Each number is 128 + 32 x the weight over its row's rms, rounded and kept within 0 to 255. Layers, rows and columns count from 0. The size above them is the row's rms in percent of the matrix's.

# layer 6 attention output (transposed), 640x640, rms 0.0322, rows 307-319, columns 520-559
size [124 129 127 128 122 120 123 124 115 122 127 129 132]
[[158 101 158 136 100 135  90 147  84 111 147 143 159 101  89 125 143 131  82 169 120 138 113 111 122  99 118 129 137 119 119 148 120 177 111 169  86 102 107  88]
 [118 138 101 158  96 107 102 191 115 150 157  89 126 178 144 101 168 138 100 179  82  92  99 191 144  73 174 108 163 105 150 177 172 180 166 151 105  73 102  65]
 [133  88 200 131 127 201 150  99 157 187 122 194  86 135 141  98  83 136  96 143 124 136 150  65 149 131 103 169 101 136 120 139  90 142 132  81  83 193 147 120]
 [147 179  86 148  84  90 125 179 153 130 145 149 105  84 128 102 134  93 145 107  55 138 165 153 113  87 156 158 211 158 156 104 146 129 110  81 162  84 131  88]
 [127 142 185 112 130 134 134 108 141 105 124 204 146  96 161 170 119 150  66 208 162 116  69  92 197 153 123 144 179 132  91 118 141 198  49 125 146  60 108 160]
 [150 145 155  92 186 138 129 143 110  90 123 142  90  94  88 106 143 117 125 146 120 136 150 176 101 191  74 101 115 148  92  88 147 140 100 134  86  61 130 138]
 [146 100 158 130 131 155 160 203 138 111 133  73 100 110 136  42 174 106  60 128 101 153 113 147  91 123  94 117 112 135 114 102 163 112  84 133 139  49 183 179]
 [114 120  88 118  95  97 125  86 155 187 114  92 143 145  99 206 151  71 157 133 133  98 155 169 197 120 119 125 155 133 116 146 139 145 120 116 151 129 134 136]
 [164 102  99 150 108 145 109 105 128 163 149 164 105 210 146 154 135 140 103 129 150 147  98  49 137 178  91 129 143 191  90 148 110 104 155 138 112  23 154 113]
 [129  77 182 150 136 103 153  92 124 146 132  90 128 123 128 100 118 133  37 190 144 165 138  99  63 137  82 148  99  76 132 109 128 154  98 130  92 108 109  72]
 [ 90 113 169 150  95 138 111  70 118 184 157 137 150 117 151 151 152 140  55 162 113 121  85 140 169 128  81 120 175 155 176 161 209 151 140  99  87  98 134 126]
 [122 136  83 101 141 104 156 155 119 177 115 120 116  82 128 129  82 100 169 110 208 112 158 138 150 190 102 152  86 142 117 123 118 130 101 139 100 135 124 168]
 [137 155 132 123 121 132 128 126 180  91  92 181 115 116 115  95 156 136 114 163  97 161 130 143 139 137 128  94 116 123 119  98  90 162 131 139 154 168  90  95]]
# layer 6 attention value, 640x640, rms 0.0359, rows 308-319, columns 520-559
size [138 128 136 125 121 124 125 114 123 132 133 136]
[[ 71 150 146 194 173  50 113 129 140  90 150 115 122  93 126 190 123 140 144 223 178 146 113 109 164 147 114 155 154 129 139 118 101 165 155 162 134 167 164 114]
 [166 114 133  53 147 171 125 177 135 150 129 165  99 124 144  77 162 137 152  99 112 151 116 172 164 182 168 173 149  89 140  70 162 113  94 156 152  90 104  92]
 [113 115 140  85  84 147 125  53 118 142 113  56 108 123 135  85  76 175 136 132 150 118 166 128 168 125 123 140 182  77 177 115 149 141 160 147 121 182 146 152]
 [137  68 148  95 113 159 140  92 177 134 152 125 137  85 138  85 141 142 101  95 149 137 185 183  86 173  96 136 180  58 122 125 113  96 151 172 106  39 115 195]
 [119 159 102 109 190 144 114 126 140 111 166 115  69 132 104 107 147 149  72 161 153  88  87 118 119 180 138  51 146 134 115 201 132 125 154 123 121  75 174 142]
 [114 139  99 115 137  80 138  73 101 121 158  72 164  84 148 171 134 180 112  95 112 123  89 118 115 128 108 130  68 170 125  69  89 143 125 136 164 133 196 122]
 [152 124 156 142 176 161 110  56 114 132 104 113 116  81 138 128 114 102  94 130 103 134 134 210 143 178 151 150 142 143 127 136 126  62  91 137 141 195  98 149]
 [134 138 103 171 124 122 112 170 180 109 123 137 111 159 156 166 129 114 196 141 116 230  95  85 127 168 186 110 105 116 133  94 131 117  85 126 180 124 117 113]
 [159 209 121 110  86 124 135 156 138  98 143 153 106 138 162 151 151 162 139 151 114  98 100  78 125 155 129 119 115 135 176 187  99 145 126 154 147  85 128 159]
 [147  92 144 122 140 125 105 104 148  98 103 132 145  77 150 128 176 183  99 156  99 126 136 154 145 139 108  89  80  98 167  42  98  76 123 118 187 150 100 163]
 [142 153  97 140 134 131 110 198 118 140 174 119 127 130 155  82 175 103 147 131 143 116 139 161 106 176 149  65 162  55 125 125 147  98 168 133  68 125 196 158]
 [166 149 122 124 107 116 103 155 141 136 144 169 169 144  71  92 121 182 103  90 132 129 160 166 113 125  95 151 126 106 162 118 102 172 174 140  65 106 107 156]]
# layer 6 attention query, 640x640, rms 0.0424, rows 320-323, columns 520-559
size [ 95  81  88  77]
[[104 126 115 151 126 110 116 114 130  65 126 105 137 135  84 114 159 108 132 122  36 132  95 149 160  97 134 125 104 158  70 142 175 162 104 135 159 130  99 127]
 [156 141 201 123  70 125 109 106  86  98  87 184 164 121  88 169 163  58 132 168 164 153 114 148  89 149 212  68 107 118 132  86 156  90 145 156 157 155 139 111]
 [135 133 152 199 145 124 119  70 139 164 174 112 141  76 131  89 176 129 137  94 125 106 166  84 142  74 105 167 154 164 137 109  98 122  90 101 132 188 106 171]
 [176 115 132 152  55 170 128  83 108 115 105 115 189 166  94 166 126 130 128 166 102 144 144 207 127 149 183 144 114 118 171 127 150 127 134 140 132 103 132  96]]
# layer 6 attention key, 640x640, rms 0.0415, rows 320-323, columns 520-559
size [ 95  85  91  88]
[[129 127 147 190 148 142 147 123 104 138 124 157 167 127 161 124 150 110 161 136 132 150 139 103 131 113 129 117  81 147 136 142 157 122 165 116 107 127 119 177]
 [133 153 151 149  91 109  47  93 181  77 102 201 142 119 117  98 124  73  99 179 141 132 151 127 110 104 108 114 130 116  93 169 132 176 127 103 150  99 130  98]
 [143 127  78 150 166 170 204 133  96 101 166  88  73 103 115 157  88 144 122 164 144 141 115  93 105 151 129 104 129 133 150  56  67 123 116 158  74  95 118 151]
 [148 143 140 199 126 133   0 105  91  69 113 154 114 135 141 115 120 102  82 129 114  61 152 164 134 111 107 104 132 132 153 148 175  96  94  80 119 162 110 116]]